config.yaml
d_model: 512
n_head: 8
d_mlp: 2048
norm: "layernorm"
norm_place: "pre"
norm_eps: 1e-05
attn_scale: 0.125
init: "normal"
init_std_qkv: 0.0241
init_std_down: 0.00236
init_mimetic: 0.5
beta1: 0.93
weight_decay: 0.013
final_lr_fraction: 0.1
Each number is 128 + 24 x the weight over the matrix's rms, rounded and kept within 0 to 255. Layers, rows and columns count from 0.

# layer 2 MLP down (transposed), 2048x512, rms 0.0647, rows 1225-1230, columns 256-383
[[ 49  98 159 147 139 170 108 102 123 127 135 161 120 147 141  96  97  76 118 140 127 165 135 131  84  59 105 160 105 148 136 138 135 140 156 165 112 138 120 162 116 131 131 148 121 153 158 111 117 143 159 133 149 136 116 113 157  73 103 139 164  94 134 124 177  81 110 101 117  96 113 136 134  94  68 132 134  94 109 122  67  98 124 125 114 132 146 190 129 162  94 131 107 127 161 115  58 125  70 132 151 152 105 128 153 129 165 173  94 152 127  99 147 145 156 142  75 133 139 127  85 136 117 109 125  99 103  86]
 [139 152 133 143 135 141 120 106 102 142 146  99 123 132  93 168  89 127 125 139 156 164  69 151 125 141 154  80 121 149 108 144 120 155  96 145 178 115 136 124 120 130 138 111 105  66 100 118 152 144 128 130 142 121 140 147 139 101 171  87 158 153  97 139 142 121 123 127 128 142 144 116 157 138 108  83 108  83 117 125 136  85 206  98 115 124 113 172 169 198 150 134 129 133 151 153 107 149  97 133 130 109 171 140 166 135 140 104 116 123 148  94 145  74 109 132 120 150  96  29 125 134 143 160 126 128 119  96]
 [121 111 123  96 158 174 114 107 129 187 159  65 124 127 138 116  99 133 155 155 119 133 156 110 115 135 130 176 148 125 116 123 103 148 156 127 138 140 117  90 155 151  86 146 111 151 140 161 138 141 121 134 188 113 158 154 116 160 118 100 128 122 113 144 165 109 121 124 100 126 136 142 126 140  76 117 142 111 124 143 122 147 115  61 122 102  76 175  91 102 120 118 124 148 149 118 145 121 105 124 113 134 170 148 100 101 116 123 170 156 103 111  94 151 159  92 141 133 130 157 114 112 166  93 166 160  90 119]
 [102 135 126 134 139 133 134 149 115 171 121 115 117 169 133 156 118 144  85 165  92 138 133  89 125 120 134  89 111 131 163 110 132 127 141 159 139 146 144 143 127 130 139 171  99 106 156 126  98 151 158 128  89 123 153  78 144 100 147  98  92  97  60 129 130 137 186 112 122 149 120 119 104 115 156 103 142 149 140 181 123 150 130 149 197 118 109 151 135 131  70 111 136 104 174 109 129 153  97 122  77 124 123 128 138 130 135 109 109 130 119 128 126 123 128 123 105 164 129 165 120 111 137 133  81 133 156  93]
 [157 120 127  82  68 130  63 128 169 181 123 103 100 133 149 122 131 133 118  93 117 168 137 139 112  98 113 191 128 141 136  92 127  79 123 115 171 113 116 139 124 155 123  88  67  88 152 114 110 158 104 122 104  86 137  97 133 110 138 133 108 142 141 121 149 152 100  92 121 111 152 128  95 116 121  86 165 182 148  97 152 125 109 114 122 194 118  94 104 135 153  88 122 152  98  81 122 153 138 151 150 128 155 105 136 140 106 150  79 143  88  96 140 186 123 147 110 110  87 168 138 149 125 126 175 111 150 128]
 [150 138 166  93  42 109 122 151  67 138 132 137 181  94 133 108 203 168 108 125  87 132 139 167 144 137 101 167 161 141 117 114 130 133 158 100 143 105 102 119 107 138 119 138 137 145  91 152 128 112 108 138 106 112 151 157 181 122 133 145 105 122 159 151 131 128 131 209 136 115 131 111 154 130 133 125  87 148 121 155 161 143 134 106 132 122 117  97 146  97 141 132 100  65 122 134 170  96 128 138 157 102 122 141 125  99  88 145 139 138 105 138 142 176 123 134 126 123 150 155 118 118 168 121 130 115 155 102]]
# layer 2 MLP up, 2048x512, rms 0.135, rows 1226-1230, columns 256-383
[[136 104 143 118 184 150 127 176 134 157 111 117 126  87 162 129 142 108 127 136 127 115 116 144  96 121 134 102  72 160 117 135 139  97  72 127 111  86 126  90 147 119 144  93 200 130 111 150 169  95 121 117 115 115  69 150 110 108 140 150 149 130 159 146 115 108  72 135 129 175 150  99 175  97 128 137 147 129 162 124 140 112 145 101 131 141 100  99 181 154 162 150 170 150 146 132 114 100 117 119 121 129 139  77 170 135 192 149 122 106 124 128 166  94 139 127 132 141 138 120 140  97 114 129 151 145 108 114]
 [136 127 101 118 136 124 125 120 117 125 136 119  82  92 127 131  79 127 163 111 151 136 126 143 122 125 143 153 140 110 181 111 175  72 151 140  47 129 137 112  91 154 145  60 179 104 106 140  93  73  99 156 121 119 153 152 140 151 112 146 109 126 140 118 126 132 143  74 152 147 121  98 130 124 146  72 140 107 123  93 121 127 128 132 102  95 109 111 136  90 119 152 163 129 120  93 117 149 128 101 132 105  95 138 109 164  69  76 146 111 116 160 131 136 126 108 146 119 125 141 153 145  83 127 138 144 123 149]
 [153 160 124 126 134 150 116 133 136 165 105 133 127 143  85 117 145 123 116 111 120 131 140 136 125 155  60 149 103 131 162 122 144 140 113 143 145 155 213  98  96 131 115 159 136 107 131  97 136 128 107 155 130 105 115  97 143  71 121  98 120 139 140 136 160 147 120  81 109 121 129 162 142 175 138 149 159 115 156 133 172 114 119 143 106  92 177 177 158 145 134 150 119 174 122 137 115 121 150 133 125 121 117 110 143 178 137 140 153 145 125 119 134 127 125 126 143 120 128 182 148 132 111 116  89 173 157 110]
 [123  85 117 166 124  88 119 135 136 168 141 153 113 111  98  85  98 145 131 127  94 147 133 129  89 132 165 132 130 130 148 113 136 156 163  73 130 176 150 108 139 125 117 152 128 137 160 137 144 128 131 118 125 121 136 132 106 115 147 105 124 133 150 164  93 112 124  99 158 136  81 153 109  78 135 158 161  93 150 134 134 166 130 163 120 113 143 128 153 126 129 126 180 176  93 112 123 137 131  79 106  70  81 172 124 119 130  70 144 116 124 139 128 132 137 139  99 115 151 143 189 151 127  81 118 150 116 100]
 [124 112 145 125 103  61 134  91 158 158 144  84 136 114 104 146 143 123 148 126 111 174 116 132  97 116 127 133 144 126 105 111 122  84 128 126 128 138  99  90 149 128  91 140 149 135 125 136 159 103 115 160 116 131 152  89 103 136 128  83 130 145 125 133 149 154 129 111  95 119 120 124 147 124 117 151 130 152 146 156 163 123 126 109 124 116 158 116 145 137  82 100 137 125 100 141 104 167 105 140 101  91 131 145 152 130  86 112 114 103  89 162 126 103 111 180 104 115 102 184 155 147  70 119 155 150 110 109]]